config.yaml
norm_place: "pre"
qk_norm: false
parallel_block: false
init_std_qkv: 0.0442
init_std_down: 0.00418
Each number is 200 + 20 x the weight over the matrix's rms, rounded and kept within 0 to 999. Layers, rows and columns count from 0.

# down: layer 4 MLP down (transposed), 512x128, rms 0.0867, rows 17-51, columns 0-63
# gate: layer 4 MLP gate, 512x128, rms 0.208, rows 18-52, columns 0-63
# up: layer 4 MLP up, 512x128, rms 0.196, rows 18-52, columns 0-63
down17,170,207,206,208,209,186,211,208,180,185,214,207,197,187,197,214,217,213,182,222,213,193,221,199,206,213,208,197,165,197,195,196,178,182,201,180,181,185,231,232,182,182,169,172,161,168,224,205,198,174,171,216,206,192,177,185,211,191,175,185,191,182,205,200
gate18,219,182,210,221,233,178,239,174,181,217,215,197,217,266,198,185,185,200,231,181,199,234,191,218,232,226,176,200,177,169,197,219,205,148,198,229,204,181,208,232,172,248,175,205,220,208,202,153,191,198,191,204,178,215,201,219,220,215,212,215,206,212,203,208
up18,193,193,194,199,241,187,199,217,207,214,171,188,181,233,189,180,206,191,210,189,200,193,221,186,204,224,167,165,225,218,217,195,229,188,210,207,218,194,191,241,191,211,177,177,227,210,200,223,182,201,236,214,166,239,178,193,218,188,187,184,225,220,171,187
down18,186,200,192,186,184,177,196,186,186,222,230,222,212,182,215,171,190,212,167,214,189,175,204,206,197,219,184,216,204,193,200,191,223,173,174,197,206,220,190,174,208,192,213,204,184,197,206,208,203,211,187,168,232,201,214,245,195,198,188,210,190,214,188,207
gate19,157,202,189,192,192,213,207,170,190,188,178,214,205,160,184,199,202,172,165,186,198,187,170,186,209,203,198,218,192,210,180,202,198,217,208,201,203,195,196,216,187,195,179,162,195,194,203,214,197,184,175,211,184,214,203,203,179,178,184,207,199,211,195,182
up19,177,205,211,216,206,203,199,184,195,207,208,231,189,197,237,208,193,216,178,187,190,186,207,239,157,191,178,184,197,193,155,174,180,187,191,191,199,185,213,242,207,230,191,198,181,203,178,214,241,208,201,248,179,211,183,207,156,233,154,192,194,223,228,210
down19,193,195,202,199,194,205,196,172,192,192,222,217,150,225,221,200,176,228,221,216,230,192,198,206,172,215,215,230,205,214,219,216,201,184,246,213,213,204,210,185,198,220,179,204,209,193,193,204,206,188,207,162,208,171,180,192,171,153,174,185,194,201,155,221
gate20,213,219,211,181,205,194,185,194,206,210,216,209,198,181,207,215,222,175,218,179,170,200,199,191,179,163,194,222,183,221,185,208,201,237,186,196,221,189,203,185,227,196,203,169,184,185,200,170,176,218,209,207,197,178,199,251,210,208,180,167,203,210,213,184
up20,194,170,177,161,225,182,210,186,174,191,199,201,189,182,173,176,183,218,179,184,190,182,208,214,184,235,197,206,194,181,197,194,216,219,188,212,182,223,225,203,188,218,187,208,216,229,197,216,240,171,193,169,198,240,218,184,229,205,183,212,203,225,192,195
down20,207,198,156,193,206,210,218,210,167,215,187,198,204,210,211,208,179,218,209,177,216,206,225,201,218,205,193,191,182,148,223,178,208,198,183,238,192,180,255,200,184,219,215,185,185,216,205,221,242,184,169,194,182,217,214,172,224,194,214,201,170,224,204,208
gate21,192,197,215,209,197,176,193,196,189,211,215,208,196,216,209,195,209,219,200,203,204,177,219,178,232,224,207,184,190,226,216,221,182,202,186,234,187,146,194,187,175,216,249,156,155,173,194,237,169,243,196,204,215,192,190,200,210,222,201,210,176,211,186,202
up21,179,203,208,180,193,237,174,192,193,168,233,197,210,228,150,216,193,201,168,216,195,191,252,188,201,215,197,222,195,161,204,201,196,206,177,217,195,198,177,154,212,192,198,194,206,217,204,183,197,200,212,181,195,223,222,255,225,222,191,185,189,212,228,177
down21,215,214,177,210,209,191,211,232,182,239,212,163,179,175,190,187,215,188,197,173,168,178,251,205,198,188,207,176,211,175,217,213,233,204,198,222,218,232,169,199,234,212,193,193,225,184,203,210,220,218,216,196,223,182,176,196,185,178,214,165,214,198,204,226
gate22,191,238,200,191,211,181,159,195,197,198,196,209,158,223,213,217,177,176,179,158,215,188,217,212,191,172,190,212,213,219,208,194,176,204,238,186,235,194,193,194,192,195,211,166,171,183,196,216,213,176,219,216,174,219,196,182,205,190,201,203,195,145,197,188
up22,231,202,181,197,176,197,202,197,205,185,195,160,219,207,198,200,213,203,174,209,196,195,220,229,201,198,190,131,201,222,217,202,212,188,224,158,183,163,150,225,175,198,190,172,167,207,179,183,171,206,209,210,213,200,191,250,200,178,172,176,196,227,198,207
down22,218,207,204,174,146,230,200,200,212,179,195,232,171,185,191,217,201,190,188,179,227,214,202,199,202,219,219,216,175,194,216,153,187,164,213,212,186,199,203,239,191,230,230,178,224,187,188,206,237,208,234,195,171,181,159,188,183,232,199,211,190,212,178,204
gate23,163,238,199,184,202,209,189,194,196,146,213,226,248,206,183,241,186,185,171,230,227,221,211,206,206,218,203,183,192,171,176,210,180,213,179,225,195,217,235,198,205,222,201,196,187,221,209,214,212,225,218,195,187,167,167,210,230,193,170,188,211,197,237,185
up23,203,203,209,197,200,171,193,222,186,194,242,198,187,208,188,238,173,205,213,186,234,235,194,198,199,202,227,161,141,191,184,211,216,200,163,218,209,235,195,197,182,184,159,225,154,208,200,193,218,190,178,195,227,178,164,223,236,225,180,183,224,197,181,200
down23,197,198,218,228,166,182,183,227,171,178,179,180,162,198,211,236,224,180,180,198,181,175,206,203,204,206,192,196,225,234,228,192,181,205,219,174,184,214,216,178,209,216,166,213,216,201,201,179,146,178,185,191,222,202,194,198,184,173,221,199,187,190,220,210
gate24,216,200,182,215,202,203,198,142,237,198,205,218,179,185,175,217,196,214,220,208,226,201,232,223,213,221,186,225,203,214,197,201,237,193,186,204,193,257,201,214,210,196,213,198,177,182,185,231,230,201,193,157,188,204,207,203,277,200,208,212,217,234,215,208
up24,198,180,228,201,189,194,198,172,223,211,234,162,229,165,217,191,197,207,221,237,165,179,194,192,192,191,205,192,207,187,173,196,195,202,214,220,194,198,190,204,195,155,192,250,203,220,267,169,197,167,230,191,223,200,232,166,143,209,235,144,179,196,176,215
down24,207,217,208,207,208,237,201,219,202,189,177,240,193,187,191,191,231,198,187,169,202,189,214,207,162,190,195,206,181,227,190,217,195,179,178,181,194,205,185,203,220,216,180,184,202,205,202,221,227,218,205,215,205,178,131,232,224,206,167,245,182,183,222,185
gate25,206,190,207,224,175,208,189,165,206,208,153,188,200,179,217,223,181,230,184,202,213,180,189,156,175,222,233,199,159,209,179,217,170,174,206,175,184,162,164,201,184,215,176,199,192,243,183,222,187,212,207,173,208,206,191,223,219,221,184,203,176,214,212,202
up25,236,181,192,183,210,213,194,215,231,199,192,212,224,225,180,211,198,190,214,216,222,206,184,228,162,228,215,185,197,221,203,202,191,211,194,199,166,191,189,233,230,179,222,184,154,187,193,183,169,229,212,218,215,214,198,175,181,192,181,202,240,199,208,184
down25,186,241,203,216,204,208,160,191,212,226,163,170,180,195,239,199,188,197,189,236,199,204,191,191,198,212,195,205,157,205,195,225,214,252,182,208,203,141,199,180,195,184,168,174,191,196,189,234,154,225,183,184,179,180,187,218,220,210,213,199,199,234,202,203
gate26,209,198,238,199,197,212,182,234,201,185,171,203,192,181,210,246,210,204,195,211,214,180,202,206,156,197,195,191,230,150,185,222,203,232,182,201,236,214,183,174,191,202,246,209,183,221,231,198,203,195,132,207,205,209,194,210,230,194,218,212,179,219,209,203
up26,193,176,181,205,194,182,237,208,201,194,195,207,198,192,179,195,193,234,222,225,230,176,213,181,203,194,200,205,196,213,203,193,199,152,220,182,232,223,191,197,201,182,171,194,181,170,205,184,214,198,250,202,196,193,241,205,184,218,208,181,186,198,204,220
down26,231,205,182,177,199,214,229,197,208,195,177,204,217,220,205,210,204,201,212,174,177,255,201,186,171,227,178,191,181,247,187,192,202,166,232,184,174,179,221,204,209,212,159,196,234,200,188,188,228,201,202,229,202,203,222,226,187,202,188,208,210,178,176,188
gate27,199,233,206,187,214,216,213,206,168,144,223,205,174,172,213,225,184,163,166,182,202,172,243,218,202,191,200,197,211,179,228,169,201,181,191,227,200,205,208,196,202,203,171,188,245,223,182,251,220,218,209,208,165,189,244,185,201,180,207,200,213,199,187,183
up27,161,217,210,206,189,194,220,160,228,197,205,203,192,188,210,193,201,220,185,210,198,230,184,199,236,172,196,146,232,155,197,180,177,227,200,191,224,226,225,199,166,225,233,250,205,190,192,233,201,194,213,216,202,219,213,204,198,220,209,160,199,197,187,189
down27,184,199,165,229,220,204,232,235,206,242,210,211,177,212,178,185,210,215,194,188,236,193,201,149,208,199,190,173,210,205,200,176,234,176,194,179,185,215,216,187,198,178,190,219,181,187,202,187,204,212,176,197,205,197,199,187,189,147,179,208,185,202,198,203
gate28,207,185,172,250,219,191,230,194,213,192,192,202,196,222,180,217,229,199,223,207,190,208,225,230,203,210,238,211,205,165,214,234,226,210,177,184,186,211,222,195,216,200,202,200,184,173,210,202,192,194,190,211,222,215,186,198,217,196,209,222,172,206,202,157
up28,230,183,207,173,194,248,202,167,196,247,209,215,196,190,183,216,246,184,197,184,194,210,177,190,219,172,202,192,150,170,182,228,197,221,208,240,197,205,191,220,211,199,189,177,206,208,189,209,145,204,219,197,207,210,203,203,199,188,178,191,223,200,227,223
down28,197,176,167,207,239,187,191,157,182,213,180,178,214,213,212,206,204,224,178,197,203,204,187,200,189,183,149,228,198,229,234,177,157,225,249,201,189,185,193,214,200,158,221,215,197,240,219,186,179,218,216,192,203,211,201,202,188,191,182,211,198,203,226,246
gate29,232,174,199,185,232,194,181,201,168,186,212,209,191,174,184,224,153,209,214,175,207,212,223,226,195,179,183,205,182,174,225,183,204,225,221,216,193,228,214,214,154,197,214,207,205,202,187,182,217,235,189,189,217,208,199,214,230,205,214,206,195,186,199,160
up29,181,207,205,179,191,210,223,214,181,200,228,224,201,221,191,215,218,195,185,221,194,178,187,203,196,159,219,192,213,204,199,203,217,179,206,179,188,204,161,200,219,198,193,190,199,211,189,176,177,194,220,193,210,181,198,193,216,193,224,189,241,189,202,235
down29,144,207,202,238,206,228,206,215,205,215,230,217,176,216,217,164,204,194,185,210,173,189,194,162,214,210,242,180,218,213,173,206,204,180,198,201,212,181,143,197,231,192,195,203,206,214,192,194,222,195,183,208,190,204,202,194,176,202,186,180,233,217,229,178
gate30,187,223,207,216,202,199,237,218,213,194,194,218,181,211,154,196,207,207,195,215,183,204,173,180,203,185,163,186,222,204,193,167,221,189,171,180,201,187,212,172,215,166,219,229,220,174,184,178,180,202,188,217,177,223,205,207,185,201,229,176,200,202,199,214
up30,209,215,193,193,235,199,200,200,189,229,217,184,190,207,220,170,223,189,176,209,224,180,152,169,180,195,208,212,202,210,202,162,221,204,182,202,216,191,212,217,199,191,226,194,214,193,209,220,225,175,169,190,170,194,216,215,207,217,208,191,206,234,181,187
down30,219,190,215,212,188,176,173,205,197,190,176,212,240,191,186,216,203,202,205,185,192,210,235,215,221,212,201,213,227,203,192,203,180,195,189,160,190,204,187,181,187,181,200,188,207,207,187,213,208,224,184,182,197,199,156,195,193,161,195,208,182,191,173,178
gate31,197,165,190,229,198,195,162,181,206,235,213,194,209,190,221,192,244,212,187,211,195,193,214,216,215,173,195,203,192,199,194,175,216,169,215,199,226,176,197,211,200,234,184,167,203,189,172,208,229,174,192,177,189,218,169,187,224,205,197,187,211,189,225,156
up31,195,184,227,182,248,185,191,225,203,202,224,172,203,192,214,214,179,227,183,194,208,213,209,211,176,148,198,195,192,174,172,198,182,233,198,198,162,197,239,208,198,211,170,229,211,205,226,209,223,179,189,202,178,199,198,212,185,187,187,200,201,239,178,186
down31,222,190,180,228,197,199,167,174,218,236,211,201,204,211,211,208,234,231,203,199,186,191,211,203,174,186,201,224,159,175,183,192,215,211,200,170,207,207,198,201,195,203,216,165,202,181,169,226,218,169,180,189,211,235,143,180,217,221,228,206,222,178,176,193
gate32,206,191,206,226,176,170,189,173,229,184,207,176,207,149,196,251,201,178,220,205,196,216,189,209,190,210,159,225,166,203,202,238,203,154,195,199,185,212,192,249,203,210,189,180,205,199,202,214,194,180,209,202,202,201,200,170,211,212,228,202,189,193,199,192
up32,191,172,228,172,200,226,248,217,210,178,248,235,218,204,206,185,200,223,213,193,224,186,210,190,211,196,199,197,208,179,184,187,185,228,201,191,215,198,223,228,184,228,174,198,210,205,172,178,219,219,219,238,192,175,154,199,176,224,182,188,167,183,236,187
down32,199,219,195,242,210,204,189,207,193,199,179,193,206,193,232,199,231,211,181,200,216,227,233,194,188,182,222,176,224,206,200,208,204,240,192,210,200,207,260,191,229,192,195,172,199,161,187,189,211,214,229,199,218,189,146,187,204,235,204,167,193,207,176,198
gate33,224,179,183,190,233,188,201,214,194,193,193,239,186,223,200,170,222,206,211,198,166,189,175,223,219,209,187,192,204,204,198,198,200,209,199,210,210,204,196,199,226,239,190,196,204,182,218,188,187,244,192,208,203,228,235,207,224,196,209,227,197,220,208,200
up33,194,181,196,175,191,183,239,196,197,173,236,242,208,197,195,216,163,185,188,197,185,208,191,184,186,182,202,197,208,174,171,238,207,201,199,218,204,209,219,178,236,221,188,167,198,226,157,203,216,173,256,221,188,214,217,209,184,177,200,187,209,218,223,218
down33,206,210,205,181,243,216,191,220,199,216,197,151,173,195,171,164,206,225,185,205,205,154,207,219,198,173,246,177,197,224,213,193,213,210,217,202,190,180,144,193,173,199,181,227,240,197,213,232,187,203,182,205,180,171,205,201,198,227,214,172,227,214,207,173
gate34,216,202,187,211,228,176,235,201,177,208,169,174,196,249,180,202,192,204,245,204,188,205,227,217,229,179,208,226,206,195,193,206,180,225,226,212,166,202,227,217,230,204,152,216,199,186,213,218,206,227,205,219,216,208,171,202,204,205,174,215,194,217,247,201
up34,215,203,166,176,193,178,206,223,189,211,238,187,224,229,191,202,192,207,220,224,188,197,186,229,180,174,209,157,228,173,212,238,210,187,207,171,180,202,189,173,175,188,220,182,199,180,216,184,229,185,204,207,195,181,198,183,206,222,201,200,202,189,202,163
down34,235,191,187,177,202,187,179,183,203,186,211,207,173,187,201,185,172,198,243,226,195,162,170,176,166,169,190,238,225,204,180,208,198,179,218,189,222,169,209,182,171,184,174,213,228,211,166,211,191,200,188,218,209,194,192,199,192,196,207,206,187,200,204,180
gate35,185,177,194,199,186,205,215,228,207,166,235,222,196,233,184,219,176,222,204,189,242,220,178,181,221,167,229,258,175,187,196,198,199,186,191,214,212,233,210,171,211,201,197,193,171,174,205,202,208,184,171,197,191,221,173,199,191,214,223,170,203,206,179,189
up35,225,183,208,219,198,157,243,206,196,209,185,216,221,185,169,207,207,234,197,219,201,200,179,191,213,230,186,189,189,201,201,186,193,181,218,204,174,211,210,166,208,228,209,193,199,238,191,198,204,200,192,191,201,209,201,198,186,203,210,210,223,219,188,175
down35,183,228,231,195,205,204,189,190,153,188,198,184,202,225,205,175,219,166,202,193,170,162,211,188,199,211,203,167,229,199,189,169,174,233,189,193,226,216,196,194,241,172,202,177,204,179,198,215,228,202,252,228,192,205,189,215,206,182,198,224,172,199,175,200
gate36,155,211,189,152,195,225,210,199,182,190,152,213,206,167,189,235,193,206,176,218,180,207,221,238,177,211,196,207,184,186,160,246,168,191,197,207,210,227,211,180,199,196,184,226,195,229,212,157,227,225,206,194,197,177,208,215,165,223,170,186,183,191,191,202
up36,205,199,231,221,169,211,214,182,190,164,179,187,213,200,192,165,188,204,182,225,212,204,170,199,211,196,195,257,194,198,212,182,191,219,193,226,187,179,195,195,217,236,228,222,184,224,228,181,217,186,208,210,173,234,217,218,203,215,198,201,176,193,188,211
down36,187,204,234,169,205,203,203,237,196,196,215,173,231,204,228,203,217,211,178,233,224,263,198,201,255,211,200,194,212,231,184,193,171,224,200,214,199,195,189,179,193,210,188,214,190,210,183,184,189,189,221,218,209,183,181,237,196,207,208,193,180,199,210,180
gate37,190,196,181,226,210,178,194,206,217,189,227,227,189,201,219,165,215,204,248,208,194,226,211,203,210,207,209,207,196,195,224,205,180,207,242,194,191,171,192,184,198,190,182,210,202,204,198,228,185,212,195,234,170,218,187,220,218,204,170,214,160,190,197,210
up37,222,209,196,174,202,193,206,193,168,183,222,180,191,209,199,212,198,217,195,208,220,195,166,145,176,223,198,226,191,202,205,205,211,207,197,193,171,215,196,216,212,191,207,166,194,221,176,235,175,202,163,200,206,202,286,192,219,233,220,181,229,184,208,190
down37,230,234,233,186,167,210,226,209,184,229,235,194,170,204,212,233,238,247,182,182,215,189,151,222,208,218,237,176,221,207,229,204,226,242,173,193,185,204,218,225,219,187,227,203,179,187,220,220,142,211,215,172,202,223,166,174,212,207,177,197,190,225,170,177
gate38,208,190,192,226,213,190,185,200,187,192,215,218,193,186,220,231,192,232,210,193,212,221,217,225,210,231,213,199,171,189,199,222,160,202,189,247,197,211,175,194,213,192,150,196,192,224,205,194,214,202,206,245,189,205,164,178,181,191,254,182,166,196,202,196
up38,249,202,203,218,184,223,172,210,188,204,195,215,208,238,171,182,214,193,167,197,216,212,221,198,183,209,186,183,236,206,206,198,205,207,199,190,180,225,212,202,234,240,213,223,198,170,169,192,212,223,148,179,222,216,249,251,213,214,179,198,210,201,184,248
down38,216,203,185,190,196,188,181,218,190,183,226,187,191,245,235,188,217,211,167,183,228,196,191,179,185,166,151,159,218,202,224,180,244,189,188,195,212,212,197,214,214,247,189,202,213,170,187,196,182,209,196,178,233,236,240,239,206,226,173,192,202,161,176,192
gate39,169,158,182,244,242,206,217,203,199,210,201,227,167,173,208,205,199,209,200,174,195,214,202,193,182,192,181,209,223,173,172,246,148,208,169,214,199,161,233,175,204,188,189,228,225,184,198,184,244,186,224,212,212,209,205,191,164,165,179,191,205,200,174,167
up39,191,163,179,187,148,178,219,205,202,188,207,200,228,211,208,223,247,181,180,184,175,194,190,206,228,195,238,176,213,226,171,220,209,201,222,195,230,185,211,211,172,234,211,224,181,184,216,188,181,170,217,159,184,215,234,205,172,197,173,182,255,235,165,209
down39,194,232,143,172,183,199,212,193,202,196,190,196,226,179,202,157,175,197,198,214,227,199,198,227,199,254,212,185,190,229,221,212,214,223,187,194,174,222,223,196,159,234,202,202,184,200,219,202,229,180,183,202,175,204,156,227,182,199,186,190,201,268,171,185
gate40,187,190,205,170,195,180,226,232,187,213,185,206,211,205,195,209,192,197,182,173,239,167,182,170,202,200,175,178,149,187,199,194,203,202,211,215,168,239,217,183,168,172,195,203,208,210,211,192,167,181,199,225,183,216,206,190,173,207,235,207,188,177,203,201
up40,208,175,198,195,190,208,243,211,214,173,175,215,214,181,201,161,175,199,220,159,178,224,189,209,159,199,188,214,191,229,189,167,216,184,185,179,185,219,232,190,146,233,220,156,217,215,189,187,193,180,210,193,232,189,191,223,184,213,203,198,192,205,197,201
down40,207,193,196,188,218,179,162,203,209,226,225,182,219,208,213,208,242,237,170,216,195,200,231,179,220,182,192,208,188,209,215,213,200,230,190,176,191,210,188,208,192,165,197,191,224,172,154,227,224,203,185,196,184,196,221,160,222,192,173,193,186,181,194,176
gate41,200,211,169,206,219,198,187,203,211,189,235,200,250,201,217,234,229,184,263,200,219,183,210,221,182,216,179,195,228,236,215,178,215,191,198,203,210,185,221,180,194,192,173,167,239,220,220,175,172,166,213,216,190,197,208,173,198,206,219,191,205,223,176,184
up41,208,177,239,220,188,208,195,209,193,180,254,232,193,207,186,190,164,210,216,209,210,184,182,236,191,223,207,221,216,196,188,212,204,212,205,196,187,193,186,182,228,180,194,198,210,185,182,212,216,227,172,197,198,219,196,167,195,219,172,229,213,223,146,205
down41,239,182,224,200,183,206,196,215,159,204,208,218,195,195,209,164,200,168,208,187,214,208,187,193,194,210,200,201,150,194,211,185,201,217,188,224,199,193,193,215,211,207,234,213,184,184,222,180,226,196,211,199,189,230,211,205,182,195,197,185,192,174,229,211
gate42,206,225,197,217,213,186,214,229,185,214,218,226,179,199,201,183,204,163,194,205,215,190,209,204,200,231,210,202,190,190,181,225,200,209,168,170,203,194,195,205,181,168,187,196,200,205,225,183,208,216,205,190,187,166,193,176,208,185,204,222,198,172,224,207
up42,187,198,221,186,196,198,191,230,216,190,195,196,220,198,177,198,177,236,158,210,216,177,196,224,174,204,204,210,191,204,226,199,219,226,183,202,160,217,199,203,214,219,183,207,186,181,192,196,225,185,194,189,216,212,174,225,209,234,184,211,210,206,197,228
down42,246,215,178,204,200,186,202,197,175,219,190,228,208,196,224,196,227,194,220,213,193,234,183,202,234,243,207,206,191,206,172,194,190,205,182,188,202,168,125,235,213,203,192,196,165,218,202,195,224,181,175,210,185,194,197,194,214,203,218,171,183,195,197,209
gate43,180,222,205,195,171,216,216,217,252,150,198,163,183,205,210,191,209,185,211,199,240,193,222,202,180,196,246,177,203,215,239,216,181,239,256,194,220,201,194,164,196,200,158,223,195,190,192,203,216,214,194,179,198,229,185,192,229,164,193,178,185,202,188,176
up43,143,225,188,171,200,225,213,225,220,166,190,190,251,209,187,195,176,222,214,183,220,193,204,186,217,215,202,185,214,181,220,201,203,174,255,217,194,209,178,237,208,216,190,207,203,193,170,176,213,202,209,192,230,208,176,184,203,176,180,203,194,197,211,184
down43,207,198,185,196,224,201,196,168,205,196,207,203,216,209,206,163,188,197,185,184,163,179,236,198,192,206,181,227,200,214,209,243,180,228,228,223,226,190,197,221,195,165,218,214,221,206,191,189,197,198,205,164,159,218,228,191,205,217,200,177,168,200,187,208
gate44,213,219,192,213,242,167,190,236,201,195,200,207,201,207,196,225,208,188,244,210,200,187,196,204,218,201,213,215,176,222,208,212,206,220,231,186,189,199,232,202,197,183,166,214,219,217,202,186,199,222,174,197,210,203,212,209,190,218,216,172,187,226,192,216
up44,226,173,189,222,211,208,237,235,188,211,219,188,199,205,221,216,173,178,226,185,218,174,194,182,225,176,193,231,200,176,207,279,191,213,167,175,214,226,188,236,176,207,190,251,204,240,189,208,215,197,184,190,208,172,195,190,219,230,197,166,189,230,193,180
down44,188,193,155,205,209,195,182,210,211,177,194,201,206,226,212,203,196,193,215,199,198,172,215,187,187,183,181,211,199,209,205,242,222,210,187,209,223,217,195,214,178,210,202,216,186,258,215,147,215,268,204,170,232,191,228,234,196,203,190,184,179,189,204,215
gate45,161,196,208,180,175,187,183,203,211,190,177,190,182,183,205,219,157,181,171,183,232,197,183,219,208,205,209,180,208,196,173,192,221,155,203,214,189,198,155,190,196,202,202,200,205,211,208,225,189,221,240,188,174,176,223,181,176,222,179,212,190,230,218,192
up45,207,178,191,197,186,221,212,202,151,199,168,191,225,209,175,195,197,259,179,228,192,208,208,170,205,183,221,192,177,187,224,189,204,229,225,209,225,202,187,206,227,197,188,233,219,204,201,209,211,174,178,189,220,203,200,212,216,163,208,191,175,165,182,229
down45,197,193,210,214,170,217,220,217,216,207,223,231,191,216,183,199,223,191,210,179,183,251,211,169,196,228,198,198,246,211,199,195,208,197,184,231,211,250,202,182,209,183,205,216,191,226,208,200,191,170,167,207,188,212,209,233,240,216,223,198,194,205,180,208
gate46,213,203,187,199,182,212,209,197,201,204,177,197,220,212,242,217,199,200,176,179,237,166,176,216,230,222,219,212,200,225,204,221,206,194,236,227,155,184,199,194,205,210,213,188,194,188,214,219,209,171,205,190,212,229,162,193,197,202,192,228,182,201,180,208
up46,172,215,209,163,205,194,164,194,203,180,190,210,224,159,193,184,194,210,214,182,193,220,147,210,174,179,180,204,211,205,216,184,200,216,189,177,220,199,244,170,179,186,189,194,218,207,207,205,186,224,197,228,152,189,187,227,207,231,218,258,200,131,214,185
down46,208,210,182,201,234,198,200,162,199,201,176,201,183,227,165,159,164,185,200,206,198,213,239,164,236,230,178,212,204,197,237,160,191,187,196,218,190,232,198,200,258,182,227,179,181,215,180,215,218,204,222,221,182,190,244,184,211,198,218,190,195,189,196,212
gate47,191,220,218,186,186,188,182,186,243,187,192,189,202,207,165,191,200,189,188,172,193,218,187,209,227,214,210,211,226,193,248,201,219,193,206,247,187,173,207,197,165,213,223,221,183,196,214,216,178,235,218,202,194,181,229,183,222,218,204,196,209,216,216,227
up47,186,205,209,180,201,162,165,185,218,221,200,189,234,183,205,209,199,180,238,198,249,212,227,210,212,195,213,203,194,221,195,219,218,214,191,214,198,200,229,204,174,223,219,206,180,200,195,186,172,222,202,179,190,179,182,206,165,191,192,222,239,186,191,181
down47,182,206,221,221,205,208,188,177,225,211,212,192,186,202,188,143,196,205,223,231,181,181,201,221,187,216,191,194,181,192,209,144,196,195,210,207,212,185,198,192,192,217,166,187,184,209,240,207,202,212,206,211,196,176,246,165,199,200,217,181,185,200,208,216
gate48,192,195,192,178,223,184,249,173,165,222,201,189,216,178,152,212,164,200,213,197,206,153,196,202,194,209,227,196,184,185,212,182,218,181,212,196,212,228,215,216,219,178,208,178,217,206,176,247,189,260,175,219,208,190,211,208,215,180,212,227,188,192,210,230
up48,236,176,224,217,201,207,233,221,204,175,227,204,173,225,195,200,211,188,193,233,168,174,222,180,234,190,197,159,175,236,205,172,209,193,192,197,202,207,199,208,180,212,176,190,191,192,199,171,167,218,196,204,191,217,231,219,185,220,214,209,205,222,218,211
down48,198,206,181,185,194,230,165,227,243,226,185,193,206,196,181,167,173,219,190,157,181,222,198,207,150,182,180,210,202,176,216,222,177,181,216,214,202,181,192,217,212,193,227,211,207,177,173,214,236,186,203,168,214,217,209,191,193,216,165,197,193,208,225,214
gate49,203,187,215,209,213,180,187,160,191,214,188,223,230,210,243,199,230,198,181,223,220,210,219,195,166,210,159,207,177,170,162,246,196,215,204,238,198,194,207,210,207,182,213,173,222,183,190,235,183,201,204,177,206,181,171,183,185,221,211,205,175,215,201,195
up49,216,172,212,222,205,202,180,195,190,215,197,227,219,181,199,190,235,185,204,186,235,212,189,201,195,203,193,171,208,175,202,221,170,208,222,209,147,190,174,195,194,199,193,183,219,214,234,203,185,201,189,180,215,216,208,171,176,135,209,193,177,201,197,210
down49,223,238,177,173,185,186,162,231,205,213,226,225,219,174,203,214,211,200,174,181,157,193,213,238,194,209,185,191,218,216,200,180,215,191,182,186,222,192,204,213,205,225,213,189,257,197,212,191,172,185,233,198,180,181,219,218,195,227,201,199,218,215,179,200
gate50,213,209,200,191,218,181,174,188,243,178,193,211,221,161,171,209,214,202,213,217,194,207,178,174,185,208,231,205,145,170,191,219,219,189,192,228,199,198,219,200,188,197,217,212,188,207,193,199,192,178,207,171,182,208,177,168,164,201,202,213,202,210,199,199
up50,207,199,221,241,197,185,209,195,185,215,207,228,202,201,209,169,186,214,216,197,207,213,210,224,233,174,193,216,226,190,225,193,206,229,224,204,216,209,192,190,203,190,222,216,177,237,228,205,237,213,176,224,218,203,169,226,215,177,189,195,204,217,194,176
down50,165,192,200,203,204,155,186,187,212,195,208,186,206,193,204,214,200,191,174,215,229,204,200,199,214,193,184,203,188,204,208,226,194,141,207,154,201,196,193,222,198,200,193,201,209,201,189,168,188,184,203,182,166,202,187,200,171,218,181,189,206,220,157,189
gate51,192,177,206,198,202,203,232,220,195,177,218,218,225,211,164,237,195,205,229,207,203,157,206,232,173,180,224,203,219,170,190,183,192,212,212,161,209,166,208,243,182,202,208,151,169,227,178,179,215,207,211,181,198,205,177,204,201,169,215,173,199,213,171,190
up51,207,209,193,195,178,172,213,220,198,192,162,163,181,170,221,194,222,157,238,202,192,208,193,161,207,183,225,204,202,182,170,219,233,186,215,201,171,197,243,197,187,234,186,185,152,195,204,176,180,209,214,206,182,195,213,173,182,260,185,184,202,201,181,194
down51,186,199,238,203,224,205,181,164,234,199,202,206,201,221,169,198,181,197,220,170,197,210,224,234,234,190,198,195,229,190,254,222,194,188,187,191,226,196,198,213,204,203,199,193,220,222,196,185,193,191,194,170,232,210,177,191,193,153,221,206,228,217,182,198
gate52,197,213,206,181,171,207,165,181,200,189,204,198,211,199,180,207,241,206,178,210,196,207,214,213,186,222,201,178,192,216,211,189,206,201,226,199,203,183,177,211,194,205,192,181,232,175,177,176,158,167,222,205,204,216,178,189,184,184,153,223,195,181,207,176
up52,171,194,235,192,221,251,201,186,221,183,267,214,181,174,189,175,192,241,192,191,187,208,229,171,190,197,160,205,200,229,204,207,237,234,199,231,214,199,211,206,200,216,184,183,235,188,193,220,193,181,222,191,210,203,184,218,173,202,181,206,209,191,179,186